Weights of a small GPT-style language model, trained from scratch on English Wikipedia: rotary positions, 3011 steps.
Each number is 500 + 40 x the weight over the matrix's rms, rounded and kept within 0 to 999. Layers, rows and columns count from 0. Numbers have three digits each.

# up: layer 4 MLP up, 1344x512, rms 0.109, rows 1163-1197, columns 384-511
# down: layer 4 MLP down (transposed), 1344x512, rms 0.151, rows 1163-1197, columns 384-511
# gate: layer 4 MLP gate, 1344x512, rms 0.108, rows 1164-1198, columns 384-511
up1163:555466526471500485483436522468501483498436485459484508440529526554486429525582431525559486485552441498462505529557502482491550494504576465511473535593483474475576513534469482547440518511517474520478504419458529523516495443525425472487424491496466528411428542443540531441502452543494563469524517515459450551480573459620508504407449480466516481490432509493518549492475487481492516496487
down1163:564482529491559463500456522462519485459454489475525529534525510597494523448446532482485506490578402554548515489481474471489522554519468444473499521544477521505422493541579581579475526533549541487476543490510483479498487521551535559553510425442518504502404475584523467491491501523449464525585503470530510532471535492517473455525483440526450458462472493467555501424455519502535457460462
gate1164:432534429560461519470499480508480502486482435508500465432542463515576514555477491560462491540516530517582454481501426527523524608510541481529408450462514569489475521466452532482560496509494545485433541510494458513479521495439442490534444449542487536538454429472503560459426518504451481548496497461534509511501598487540451538519459456472523484528490487474457501440433441519482486518509
up1164:514481505476512458464536537496406471509524534483406518536502528505540448522552480454517483472484519500516513481541531505466557518439457518498474544481562544535512548553435558472482546535537427471573507497475503461435446507440504526466495541513505483480591573525503528517453504480424523487538495462533511425511450497541513582506506453480533549455569453505463456529409554484497520461537
down1164:470502488518499443524581503460448499506514503513427541557525438581550520562539463491577482573558510490458494468550501536468540522398526483479450431445528516457473467612487523498557510557554497459550516503460486501449560471511508534495456515506529446409556579466577568565526517449486498501492475519541413506487488554550428577468469476512473451544519541480541620520535497582489487501450
gate1165:470497441441516516518412588530526483482516488549414530589473509507489512505543568543526444502530489496510536522533566594602417464465536539475479520441450547532423574499547508418575469510394520506505549450451493532478545484495508567443526478496456527473500512486504576535399434495510457568469533525529498498475499523547497515527436493462604552579524490550473534494516470503488534578463
up1165:545495487537515497488584480506488492473503545482515483529478491502560483540510500524490545448460497498507504499485482438448575538553450479549522489547613422492512505491502521486573540478542481435498468548509463461482509498473536435537455483492481516486600497516467556531567559450468502507517544484491538538502453501526519506591565456469449422597532589517593445531490476450549544487437
down1165:498493457531482543503539443460543461511532496486536497468494499508441553522464511557447551462502546521496459529503496488448447565491458536536499553540536511517614563432438525558528529585559510519553486430582444506480505527464486557483460506486535495594500503476473502468507553521501522509479497489509566510506524461447501489495593475504459508462482483535461462476511504498490539456614
gate1166:468511539434446431561530507472485463494413479553485490515548541396455494506451509470491504596485530435474557469435544514519458504526509459542584555605550535539540568472516501549513571544545431520539481534519458515519494531528490561550557456545549540493452458497571488563402428563547482467573475475494500484460480467505432515498518445446495497593583521472457542494538487507485435539487
up1166:509422489506486449542551517487511586497545444567482493595469581461478527529414562476594512525469517487512487399455482531469484576474491522573506559512483514520547453447487522568515497437596448587495466471589466457519591468553474503588508508470531561512524501582453465541458527462462477460510493476492557526505464440470567505462533446506490463551523439542517453454462493491481525506516
down1166:531452525570465452503481486488469473577436419543544537532541523525487506430479509472460551516465539482426462520482466596593532528516528467513421571446472484560484480507537488532446503449569476470512504509527435510504524543520482519450540494546521449486470510421539479530495500537477458475568507549472509510517525386493396500457472445431624600472526430487471550494474514453502514455539
gate1167:511484484456487521575539466466511444457473496538508530519513490520496565433528613490496498514475438448453503609537526539533448487471464546524543515481553550531543533433528519467550407486497489442479500539406514482542476508587480544476505497564500463578532435534552509455540499507558484495512485501456433446499514406568469445406524552540534525492505506477497523479525550551561511519491
up1167:520516463574499591457513513436408516428522471465527543555529465472470497598428467485510420491554504454544463485513617535453440476524535565524496531555499505460505625508500519506501513561542510504519556564530522542467496533498511533393493490506609462475458496495476490512483487473478478543486481452438506550469464518472545538487479471454490557568449516498487497537509492514462451521463
down1167:519519463503526486433475442458522546479531552477541545542505495490437601491532486494490598495498552480432463559466500504507483448467507535588466499493517561614556511393519455452515487494466486532542508477572505520495564536579525516493475473550506522529500434382539518530498480462480506528578517559461489556456577435504464523488470573482479452419586468563509471439498538534489462487468
gate1168:563448502522490514560507516452563451495514492539486453456502528484469457544495535514448413544553439477496479458436487489549531389505508430552510530456529492507492535494471538505510498550498499419480542495547462455459602557504572565532517502511523514486488527505426517478536539509410478558512482409521476515467444487492458493400473476529479517464467453501412531475512513517524498446490
up1168:493509471535493444519541469545476543493542519449519452455551475506517536504440529507514486482510483483530522502489491461535485464522536494518534477491569415546524475509469508522492504506568467523532584543444406480516528530443506512538508553503551506473478491517492501414528494491367508524423533557515592448378469535547491537506500445509492435512409483497494466533468532468430500506518
down1168:458505495457564472500532492519516513581512493472505581511498494398467463481598469523448475491506544509526494508531496578528478509521548494456390587502524527558542472487511466504455402512493494513556547524551573519479452514535493460487412508507528478487481555557400471474429514499540497491530483493499508409494438529479475451468566447495461472494540520502462531513499493570544505573465
gate1169:534436489433398481447469539567497468524566465461491461470521512522468545500534518421466441507571479523549460491510480457454425527514495480590519515509525577491477478515436452471461517503502558481566511472484583500446452485497476451450479508439456509466460503477468528466532534495479471476462519525522483502490443455451479471475499461492508480530454494538463540507520532424464494503478
up1169:449493530526530547589485521439489508531466522533551456512444487465531458516454483488503498421475479512498562552567541524530501494483495548487556442539471513563528480517571508545545553392470549530477476568567498466506481510499528451493561521448499600456524450481424447492469463453516506528529492496527485437520464531528553513457491522429459451463540490499491558521477492509486595517537
down1169:507464504445494496463515487481471551502469489477519529490450463456603492534516508557471482513439516512532437451474416513488528491465521495492522411504477519494467552461501555547527482467448521483508499539508461553492514490500517518498575502514484480546479503531517511547494517394530446473471504456491471503503518530574455496479476529520556507531456481534433541474467505462500448470477
gate1170:553572462559594480514448548477508531579527598421463529467518516467480479576516484506513475486550456456521553547559464538524473504427567530460514525468515510573555456566530453481519492464541439431536491433509515426548471437549518484503465477406522515495528496534490540466482491554493594448512508480543600493539500458501505496504480539432540532520511450536451484474537485449487506492490
up1170:480452434491450496471516468504549486468542486587485486552487509486530523503486549439455452492460515496488424492495548492409522502529486460499508447470493503456441533537503578468506461531463513540448522516536475528486546567493560446491572489557540545505468548439533445501518527488579490523415463467447474484526521486490445463498507486512464562528494504498556513493470514465511461564487
down1170:456451487458441559482447528498536453568522517504511520431459494535515486496495505535530496538490469490490517480480527481520461486518462501436513493523507445556473538504455457481540539552534507495491530410442478485490509482506496552416521514520519493507473513521466453500537540579596543525535450591500458481457503464552563478500520478531482435494436491544481507504462523526519487486429
gate1171:532497488525526485468517484469507481522503474476465559511450534491521533484505525537550475589517449478485475477455502495521504528490460495402515492423480470565518524481502457539430583538548494494490510480496547483493502496586533582576500560529513451502528564498529497525532430487561488510516514418496469514513442532497528413451491514488522525523486522493488489504462537528458493564449
up1171:525464533548495506462488540475507526508527494473490516489544497448530488518584409500514474524516480451499522509550510541513510504511565516397560529455511439543532520486522419527480561578479525497458468441529529470492572558564504479501503533453564499552547530380526493602524508504546475544459485519427511502523484487500531480470500450519494513507479523543475556512507484558442507566518
down1171:478400493440500551507534501452489544481503450433497528543488495469434518526476521438548494468508487527422520519512463511445484478467521545475539583555512463506420413396548472529539517528493560436544539475522534492517455470413490479503568496524540523510498498452471483561458423526532490521464572493495483428411492527451495453493492493533467503520502384499486447452453476559511454522427
gate1172:577518474445532455531506427494483545555486471505497480503447442480555497496481533466481535567425511589478465470474451458513464423509478436544478467545494528508513529463493512479541463489505455540495545509487566520460456560502550456478519450505588429501487443553536517505516535438489564530482441474497508440528538508561466543512467479514476515499498492479459500505529553442494490520604
up1172:443506469494475477467484553462543549518482460496457577491464543519472459480542479402536453438530509454471497541494519460519513495520521508481467499498496507528522506553463499518513434497531535481566492481475561450486461499466510528558507507523563482475481493510431531502484504488563487518482491489576518524553497501451467474469496510487577480546546524504449511531458512504451472563523
down1172:518512469434476536593543533511497543521505447493505501485552480519490518495464533534554480502433525500477498544550443472575535465470499462512481500535482553459524536534480553514426504539546520483530569447481529529519503505542481524414478498614454457529561590563539507532562553510516506453561534462542491432525534488506475511551433430512660487448518556478511498450442477584518466532566
gate1173:543460588452499512529485562486518523478499542524437461457482510556537496402576460517474461525517455452500525527506519456515513588429449473516510453518439476444580541493451498496537475479590527530444517538508457483457527493485498496483537484447524499523503415550517460555565502514510508496559490441565564541525501465540483464469487514509532549503530474521524541496516444538457563582516
up1173:440430487539530461446518527520503538568470514464459524466452492560488512507488494495456466519523442534519535465485528531496472442497587449484445488531603544451519483537464627536436520439464473495507515440493525459530533526550481518516533522525481527488499511464543548505489527465514447509488499411531509459459488528521485413494510537501517514484530561520514436439498538560463558476521
down1173:531439550532533480487458544473468482505483513484539488510469534489516515447508544501464474523539541460507451473499484507516490357514545386517454554477478460500424416561536533475487554526462503466551532466426501512496428448494502497489512500477529446448456448428499521515510533467518481521539491433529506509534448475548395539483481518497519444512517548539560507512495527555506485510489
gate1174:432535501530458497448507436464501482575449545520466475443465515511571536453492497494496405483472513466454514462577537559515549542444548494480517537490552537467581467499476477428500405546522503541497492468458519480484557421483533450509478483491442488498495503528499480459487507483519491503494497364519545539492534523387509488527537524498531475565506513503445540523557490447507446528517
up1174:477496525478474422504544500508480530454463565477447511429483504437504518466422464477589515544517545553541549496511457488518478519529513477470530546542513477468511518448464496399523411499484544500534491486458493465508527503483473512477465484486547484544487592529542489529467501518464514497450467472512475457562464478487477547444547497434424433574505474472444530528506543513506523578574
down1174:438463520517507466533546550529536497497508511541426492432503547436512461502466520556509467509520493506508489481506549475539430516470523507441542507520552457492508430508463527538464494500508510468554452484438423483433515506471468563466513513545420452539450498494490542494491553481453512442497460506514452492524474461446483463475532526421518515468507510469561447469497477495535450560421
gate1175:474532490424454448475498565510518511548479447449541508453514527531490446518441530458565508544571525541504507521430480556558450481602494502453485574486518523520578561558480546486424445520513455516488496449527439553462491552558468544495511507490486442532500576548564493520452494541495467556420489455519519496575540522453554476538536497509515496515450436544472511463518442448534548502506
up1175:520524468554470504523499541507539517583490468505555498539537523546518546500534467488530446519493514551554552496428482440522490555592458459509484465437495519478485465563547493495500499521492564575542602451572540485462486477518440483560436499467524546553517459515554470538540519502474460541437453506460515483512567476545482524501527496543589459483513521501472475490488531446529517540507
down1175:511488441427465470485481455499526523486454539540511525503616534480507532517511464488477440473479556455460455562486510516512534475550454466485552595525505478501462557537505501447535455520458482559575472485572509486508545436554494538545494453508521476549479556552495503496465565520477481495456520496526519532506473501517541519543497498521498538459512504502541495545539497508544457488440
gate1176:460516559471484423490440584456527554541536539528483438483502483489506489493451482524463566516500505444441441451501575457497519451472572517562535553452521540596463474552451461488474552504457534486474537536535518520491460414479449533467517497513480433501533474458496442416528486487549517447473516503438480566446492576478381514436541534513548452506530439518472477454503496499435512436473
up1176:431550479518463453605618515451536478577483530480541543531578487417481511568570493522488478444552552559606485525476409506398481479431455412389507469433482511469557507508562470443481482471504520502574495588513525536543501506569501477508508503530544551601531473555556445476468528545456540487589480452495490499575512528561538505510512503539591530533550451518411491492418505597537483536500
down1176:457492545440444446532463538461526525507502483418436483537515543489485505479518490516471502465548516453524555579561503522485540419453522487545508487483511497480508529515468438476519474457466472558465501545503550401544540563490488461449439447549488528530425547544530541440446524505426427526457552483495478512474436502449448558548534558455481484553495432483428436503463497456541559491445
gate1177:514503467524481459501475528533493574540477428506457428499475528523470497488540558474518445426554464514533513497532476545501474445546518543485512511502481444555438466527544563502539521456468535517537442483429519494538559503535499540505437490414447462456486507507465489476563510552542407536528470487551498510531509381427489519409571553496536433504519528471510486548579526551569472450477
up1177:552484459549527489499456484492486501526470551575439499533507506491482464480526574544521474450505488508543506403561504503508484501421484467460550499529520534523446532489466464485448480482446496476486440496483563466474493565499543512500483486525469559552463489463543533474550536524418441470567534407438477485482440484477436510534471492541404493465471491490513533458547562473504489473492
down1177:439466470432530525466499504448489527447522479484489484491487491488517480485423459470524519501517563532452508485508521396484558481477487515524493527493431562463504527468470496535551535515398490527488551512521448565443504557553562519471446500519438446497540485522544448491450549436529574482499453493533496572522487564447526467602473421460522520476394553553512461511456468456505472475553
gate1178:517475518550483486560449468482508579528542456448557502461442450500509541521531512445519499487491470495518542508500418480448536515461571548577512518482507477467454487561512495504448475477459474531470528482511455482480492564449468547489439441516479526527466495531531442484476571519571641514483507543439500504464529505461539541462452530466434522485468443537385488544513549416460414453570
up1178:508448450532476505525486529511543470465495545534480514510485541402502536459417500440548451511508501480548514447504513487469542483516491503472549472548491518420526486499535518551457478511485468537542475478528491482527481529402554508474543507575520468499443459499507444557543529445476537404451503488508490457431485474536527584529399483440417523462491547525472522484490510446490470519418
down1178:540423487529532516519523519492491504495538435466554487509510446581507526483473420482458493520525534497530449522486490491424548513490516403522438391450415530491473465523474525543510524524495541555551500501535407528537450444513516504535526543460465512544470532519495497458502479529547520554534504522529484499491461443521563532548513476552558550482489527447491506514545502458555439490486
gate1179:523559475597449506525581532514559427525472475536503481456517533451525517503546472558511523492517493481490501478557431539460495379516499543471516495448505499464481417430504522562537524580524461557568489469519547486513553443486530477510516424485514526507518527568486478545479501512570487474510515462576525452511451469444496490490530496422504529550522465522519496534515486456539482396545
up1179:521543493562449510516493537495523523540470434438492487493514500452527509449467476531527525511512467511501500565516500523458535447510545515503433513510539488486503478484549515591563497553488520544533502513476514503479619526519451483539498461507459532482481492473480451474457547470522525505514453438471522422421438517373537518521489514382507464552501431430432480520495509462524477407539
down1179:456501473526535480530424525481564550537576503530557504527552443528473475487537570398496450559510437475471496515457544464508566537462550535504466497545475436538478479558541482478523525473518408533486447481561466535457546471496524509475523609538464520499528500490535541471462433452524398516506449466468526531548485483485553553437495475461528509480467502566528544466465471539480483498443
gate1180:477487487496480548512494528489515477512510572482512489449450502487512492521574485421559508536498513501528614441531452576592492491497548468491472482460497579473520468540480585469519546544508511461485489532516502438514468472502543499564461482520445431507542476564552490423577542508505548489476405510514520510514524442448462507529492432528516569456502476473543449435495526472553424539485
up1180:499509542493433490469518504486529521497441529455525497570422507463482452486522549489449464523432508470512440566469534482467567421464490518441502562442499519488495540562527493517488485512472502549416497465595494495481528521498483572515571502439500584482459490515459457547475473515475477528481503524464519553427450484515542457461570510565476483551448515540489527534524387461526556502544
down1180:497403468499568500463511507475471457484476508392523530543513613502471523490484546489466423554500555512458529458534469483510459473521527517523459488452434581466503525543537569474467510475471521456460468484497478478536475489493486486490528505465474512451652535449578524520545479428459473548443458497502515525496471503502497506496501460514503595544450446495554485483461473453531457485484
gate1181:465516523591499508496536513477461485403515446597497447513476504435565517508579466581502493405498529544532507475438469445485491481433515538448485475460461493572504447456515500496455574401494506523491556493480434443539538473502482556513477535517480540542566583511523512541516522425483550472540494455532485495430544502452421545503487486517465499511444569474521410493489471492561530504450
up1181:536520455518433520478524509502505540471549459558445502540474439516519480458466507507482514472546442509544518498487501435538557469536561509394490477484505550540482515460393579518503506524477607504440554485479479576485492512535523521525477496505488514427540554489460505504530475524521476440470493428496485443490456442524505444449468592418537507530501542511526459539485442446482479523504
down1181:534487476467521480491415510550471465537493528580495567423472509523531457462522482525501527520550516527514538543451501510500540471485533539464507524524487426452474485539520493519514487489515491476535468511494504596591522476449532508452477499558495518544466416520527499468462526506548475572469483523518528475492489535476550566440563475500471501499456510501479455571488519444457500529430
gate1182:561423417497459485496425489443514483552479521488519512503553465465552506437577470587513429456517528520449443493478511478505455512548501572449539475488450464496528618461461569534451498505508444533576473530517484553456481498532503517517524522461557491438469506478532518475500567475479526536408506487497477562473461537523556471479527487483487507525477465491496470488421485500520575493521
up1182:493465507437457549506441416407563507443427517431535438465459480453463524548587496501518509517482535472514486570454544524443495552470467525469500477476473554384470486472476514612509487523488516495486412498525548427544483502583435500467497506520551493525490553566465531479456503467420487536537521457462564511554546579498519513466514563508493494462504508528461503586445539490398470464551
down1182:514455454541454463516477490502415532482474474502496516486497524470530515512492512481489533474471473531438496431534479481549492477416518524500516461540476434467525555527428513426465497528523453479538557469475503567466514513436487531588482463489572539495527436454510527456532501528499509508520517487455454472480476467579523494529425503456506515521477506518510505501450521434483546489471
gate1183:586483490483530475577424505519502476441389502537494503448542589496577452544490478503539551564473531409495505498469460433522482536511407408490472518453480521500458496621520498444522479480461495575428478509527484530579459482567475526459452510457510554486516518505511487479496487486425481449503549587519502494546580509459546503511480541489577537472533416501447483473516512489465448519472
up1183:481518502493491553532466582495477508548529556418486507456550445512454450443461470504428465472534491518463412456527471440528502505499530533525524485521505466501495576496438470510514507525533467496459451505452498454484509527503424420495472516503484440446447548498506539481507445490533533540494570454444470470484460521478444500575503499427451513493538561534489510520457452501458521466496
down1183:583546480503513423496451446451518521453460469517462521588533545562511526495508449543506538569480509509514544525494497515490424546409477469537469472437491465528526415506485508434529525472523453543464490493507475509488471467511478454537587442479527539554555568461552467501493536517472490507521466548466494553530497505543503497434519503491522471488616479455470540523502525511494493510489
gate1184:530559497459477487439488471460506462540477482488512510551590511530501467519471438454491578514485410473509524474487519516535470524445540484513545519531438517467516528493514533578514491587479524541464519506585485516500455539536510504539503548499559521563501438526538466529511461430485533486522486487516531484468529459548481450473495534533476425466567465509558506502527536557469482509455
up1184:505458474484476497515529483486447497440527476410522522586598503524519492487563529559511528467417492491480523524496449472523506491533590422562559551524490538505499508514465492531533569539474546469500515444520512509583440474458442487477404526505472518542479483467547490506511434515476480484477469437508503512493513432508480441567472484534463419531528536518595513467457448550502505522508
down1184:560486437532477470517545511556500511517505440459578467546518465510427443444517515506509541519507524492518507567507521488494474509490588512497524534500482459442558579448476549442523490505546465545453491484508493494514553534548506458484535465472474464546493508521454529474476491524520464534500470504497508473511452490428469515561477472442448566509578507481489554491489526553441553524533
gate1185:461476539489495471525502508532590450426587454466561492481497559480529489483437521454485475414576461538466479545538488597544575473437512486471438460472527442463567471537496519536496467524555452487469489451492512521506530518486507510548492496532441479475513504566497441490495475433541453479539534563576487504493559433449515455493532549444409453511521544479420500543521521516538479480532
up1185:612582509551481470457515535497474496514491578545434526458513487485537500580495484524506492485540448477448498506474532476513495509539503521478588484514499488518519436501524525469515513471501531456551482551457510440561539445487432502537562553450449478418494465436515428441442467527509539522447438500504498531468593429531496557419458508427498515449554497500510481506514561437426509490430
down1185:476497532496448604529552531479571501545478420519473579529504556503377541488516432468544479535524528449517515495498510468469514540548460503492445546475491527538529496468506553406472459444507471494512490553484497441501448507510507483519512497527464555502497509563476525507492519475464498521458575413525504457472490577501463485532527571540462513590476481549460502444597461484507506511466
gate1186:517477609474501468471410484461462572426527547549535543476422488493492489509484433547479449469418560407453511445481526454473541473552524493478562545521511456546455503491475502508478527380469448549531531428523548401430466502445444597504412540468461420504480518494566542544570555453504500523544513519502487493518562445483507466540433564533508443480544532531488506417475532465443463456572
up1186:533464531525469455544519533511497506452479523470501428461526434444440535481498471511435437482529563470514515527512523547491521487526490467460417481551494521562489515514434466512443562417397516511454469558477495514476519447408463480539478495572497511483444513435473495493450586442459527455508510448489476551445476577604525525473470494479519482484487531556406547487503503515477507538534
down1186:510475519589521486546448536554413543475526487533503533471493436491529447463465543434543553525522575457507481525538504481504464456457496474464565521556443456512500507443486517554560586530485519512488500518529596428445428449437482537521435601441505526570573505473509542530569570472487534460496538554551460495571495376495531568492394535455578504503490542550564512461551488463485474499470
gate1187:499516486566502473491509516468487478514549542547488522526608523467462494472464512475485424500532554537481513472522469478503558511487540479571517539500609531508516448500527487487510484460478514524513511503452512479550563486470513501537515438517528512473467511461478539517521530477498461466526439444508512431552503465533506487496552481468489494471484473491471487544575441515504467536526
up1187:526538549463451571506480506505470471480448492514557495515541469472479500440468513492443514507529572486491497526502523495533474479520496470574522473521493535566489522471571529512502500478509518514461522441465455530510495482507501540498492506529494527576569514532507488508507470459492491538576459522534485479447522495526535528492555533431513494470466493486545492482522548484438547501499
down1187:522491468495503430493443497496501498466474513540442510481495485467471402469470611476544504512391530488507497427523427495514573380470513477563562520560482567528489479480504524415490485466552525477496521534465542501530472459512477493515528470494517521525525530479533580513519505414505508509516477452511501503527479539498468547548482497529500537487449540434466590475492519564468535492544
gate1188:485473469417434457542499490440519561484452501560438472520539505575534538439472513533472480474512476531516498488504481528504544486469495530489484466544563572533485536581535566466522450512509527441489456460496499503406544460477480507495577507470486494499457527428567435515526536551470517472499558532493487512489453456516482452523483519512507435545442443460522436465603528498533531511406
up1188:500514481433452483553505510522489495520486428537465503538450524488405599509479534458498491542416515563457526439575489507490483571495440508422509498557481531525491548444475509562421432533483510475518474507498544509450504525530477465487501509478543490527444497520504517524506486521545519532497497495567457524551454558468565485578534451484571508463530507531493517479537507541584509469518
down1188:566439504431529550508526562487441475552523411510491436546523494562498461485556482484520547514519530508543551519525536487505443544468528507459513532480562584572537519542541516491439537531449532530503426503449441523535451480470514497455454555464562512497430550536477517487558552534504490490531522479520444485569443432534479533483495499561540504499432583507500511495528508597473510531538
gate1189:509493515495490498423453518436470451482460472562460518511454533496521452478504501510497503477550533496506541467565521462477476536509541514466510602518554533475496478486552467584475493458487461520537472468477479451527459507511510525505519424516507531521488457484443531504550513473500443461494474539456512438468606456486479478507481511489520529629538496549543492459460519430496490492492
up1189:527495460478492497490483502496460487520431463574401510422530459507478472465503463552552502506542503506452462521480529479445529504500470509466505576495563499506506546496543519541472499476437490508521536512453551410495410502480531465525460507461481539426498466495406518552500513472488445449529447555459480452508541501499488523574505492456452484560484493501554477483540504478475494511523
down1189:562543512477514408462476472503475559558533519472471518471500485423527527537536471523447511469503468516500477519444504540484565462498462443530566487527506485517554527419479566504440478486493511460447526474471454500446517540493463488528440510536477505454568470476478501546488493495488484418531481532531465456525456512476479473445505514501525480541559478559523552552518483460528512519584
gate1190:547506481519429471491479495482463477549408484515542498570491504523454534519526492534474425575501491482511493565527528519508544498564504494522580429527487534490523494544452523485516506531470527415512453504475469490479531494542515466539533453557495500497461455483500502449532493470488540548485548521483519489469505495495556400486428493541455517528483513455452470430489500442480546460493
up1190:435443475569484482462529488434470488487516439442443466506465457451489449552505554470481492500487489486388475492480450497523588507542488548463389565398515461551559516551530445468408509522608548501504457482492481466507510540502515515506494584472488516485531505421490479503512521520559511473502467516551509452520438482536490487516481525459490435472424538487498516489486536464491528503511
down1190:536476564482511499508499464485535466543445555491451516441489516532505520468496525559528470470503506562466432533495488543533553555504506530532469462489521529523463488506503527476551526451507522482548490464469523452469529452573452503559453506471463520590491533472420514481447511525485541472465478507535498539473524479513536475420478461523488482567493429420449511452456584461500476496476
gate1191:464480464436532519539539470590480506526508536494562581568563498486445467515516479516422502525474457545517487537501507500563473480510547470516519573550497485466549493528476516530518447532538503472537578492564483500502472480508526479463452488509518501515553515500485508522502472488488536555464565481478475497497539571536409472472512464469552478423504532570495539543538487474508538529528
up1191:512460517451412451420540437484445418564505582401529508513516535527544477505543506510547496504478516481521485475553480518468451501439550440479558520531512480487538514519532484465530405551539520474549441532550558549454450550474539450447477495440466520532525556464472472458525531473519653518572586497525526456495516445526429489475484537499516507513478527581565478578553528512512573525546
down1191:470468462504503529553569442507552519466518463456459501516486470535499445452535468431526523533553494545568499529499490432477527542519515506568500427522496518506503601427572493480519516526513441560454564486443498508556510476501447532539571418527473485483465509578494525515475557453475472461508493523552484491479484499494513568474453572512464513543482500488529463518477557506465530436532
gate1192:543409491509441540449486468450527522481439493517562478499444523463533453575477548555535472481505486556477525490474578437489464510436439435491573448508508524497429505517586536496530494482529477528537505489495545533482500485403519497469530516519562554402497468516470505432469519427435478474495544559558520417543551575514473485531555519546518548531536442488520502502559499507479513504423
up1192:457502553483497558464447428457521512557463498562477493526455459503452555490501499535533468504477478456532450458507455510510522503552536609457483452508544462446529450484436500528420525559488457453459488547489502500578528501556527506565532534479466459562529499492510456539512468529525559512461508487496477530539433489528492513553495484423495491425414566520500518463451480496486520578439
down1192:532537516484524466474469492477515470499473503557465476537442422509486514496539487445540500527517542548508480480485496446499506498449396444530441479547514462563474490485515551450462478514459515485504518510526543484516449512463538449527494526448500533553489497455448475509499448552439468536547448568481500450498493481532473514543477494405490471500542502549471501558474523485557510458520
gate1193:483495542521414511556481497506578549476496476482454465523427481560487532555511472520503492527504478483475537482552474485560424573480453523516536523477559459445558453528548490588489538484524502485541521427484522536500563502492464459472522463495546446519550515489554569573541488494464518503490495424492578481482491515531576493586552498505494423499459513499489502490459533558470512515432
up1193:550498506543494483519544552493510528468426533464517515533556484499503443560538476497473492433486490525554525507479454512476552493482508454495509524482449486496441498485460454483485543424517502455533478541450467449492546510443505496533483512540430523498509429442502448490510438605552527490517507501561491439469528435533468519459486468447513569511586541599478531524509423542510489524480
down1193:494522547517500557487511525458568580501519544431539493486494554536530530536469425465532437477540497528515538512442429508549480456555500447480555501551393519488476508488504534512474514516473451486490507588464527508483488506511480503450500499505482511500446541560474519460449573471479516497495615446564549485478463447511456499517504481443550477517531514546441491465518533509543528538518
gate1194:468497509487474489417495456485511465490479513480435474492492549524556521426479485504473493472486445547492531488492493505482503500492471510469581546496521502500487508512494546560601478500518542554467485537502494444483436509514437499552539520485527441543522539554438440525455435443461515520484535475463524483495630486556524486485443446470447452539507499588489462468492504567428548493499
up1194:558522483552520525492514508483493491504480488490547466412503570521413494493496436572558454520535468504477502493549601524490530510505465454532507538525466528484532468503420510525591530517501521459476544553479430465472572461520496445488498494467505503531517555554472534505520440532496494547487483507513492527552513501532532499514493508493530533477523520546510486574524508496556488428467
down1194:493543477489489535472502556437482535534528500501477482539468480492520524505482410429497609532471518540513487484513478523525469526520523466430478488529482432506464534527492454500523458516505553525425555466514495476479604447475553490513478522478460547539544468551490537531540548541490423514497522481476559528492455500469500532517476476486428447503483597452451524503486454504506424542542
gate1195:479518504434492506482494431510612402533453480554526495584451504551480521493537443521542538526489427507469528533531473498470586482485552550494496459505516512514559475554419525534457453534530539558507486551538501482534533489507441460601507482542449492515501509393473586521537463485496432506487496468566533471509466500526523496474513457491492516491544504478473568467453483565531483414461
up1195:404541457479504458463474571433607445561520527559488548485432451503493437483462565561470507464525471475438524523572518561465514520547499504419523478430443542460527600528464570564444463467455462522537571582550513488556492462472494488530494599434485508481539551509553502557512470468454437518533531514513510475522473469466503467500480521521518516557570544447447539479477518528496498517486
down1195:453497469457473452451501519522598467496465454481452480527517478483574430576462484550494499446485435567459511503520533536396547429549521473462447508456428606427525484505456486539434544561521525479433495550514479511553457464530515421458460476452499495490544480473444548537495569428532508572509555503530486505481512587459455490410470521473451528529559521511516582490527506537489497573500
gate1196:470536535502552594632525510522555523502493551469587535538442510514523510523509519481548531534492517514515442505439582523438574526520520472488458530520514521452506432495483525526424509529526446473425497433513499469526537519537474496492525466503542596477543439455564509443523477470579475523495487573478509477471567526497519459458504570460477504526555477393503522493474484530519463406519
up1196:527459506423549526500437500516578520491505401528509462503516490451527488474535466541505472502480520523539548493458466548473466491547500419406407544477530557476476499465478550449518539522462471541491486422538455462501474573539489546593494500496515578459584464448506508499505532483530530486495486444494516524491527444453549473509515496462513480496463576486480518513385505536612527489553
down1196:550527547490528510475555509500431517504548519488511500465584553555496501503517513459512524485567542486517444430493493410549575526468451442495539513513465449534553514493509512442474534476490484482521537555451548489478498504481510562432512449556494464490533509542553470510522441468443554491449515426514456438522531423499466523545411491465551496475510516538473443491558512503468520570507
gate1197:498502518512482506496531539490491505452537496534499479468476534568519526540525491498457487513568497547614461492485472440545450527426507475540475461491568533493467449499367453412523526594468552501482488461453481501469470548558533490458493442612513461577549497519472408512492521554489503535453459524562530488476526521439459469455482454535495510509511495593514528499510498469513567478494
up1197:487480522535550448516530508571504523555470509515487461493489542460445454509466497510519478545499501564561423504413481476437502520494574547490504481514511477466480523443542532555531517529543454516514462513504472467488543459506508498516488527472447418508489491504509512472507480487543491496407509440571460515472567485514432470516476481526499505530436463602565542500547501471537528524490
down1197:507457575547507458541517487470440471424453531483525497468580555529573526466573391513475546488508514434515445477447516506492476536492487502461513529566506557456518515519481533509476493448528467528490529494467440511526529486487454466500507518575460528470544491520474469437513548451462463547444491584447514519517486465490494471445510558465478518474469529529473459450523544537467536528484
gate1198:435522538508595548464525458499530528462507529530448497546488398584466427552480511435510524540473539507482410501422561521464457483479453584472411577467522440478508519479528529477475560452438485442519482536469523560441515526515401544533511484562467529486524468513429475523507473457490582474486448485504532406501468514524541566477507496483451453576516462528551453548496557474496456467523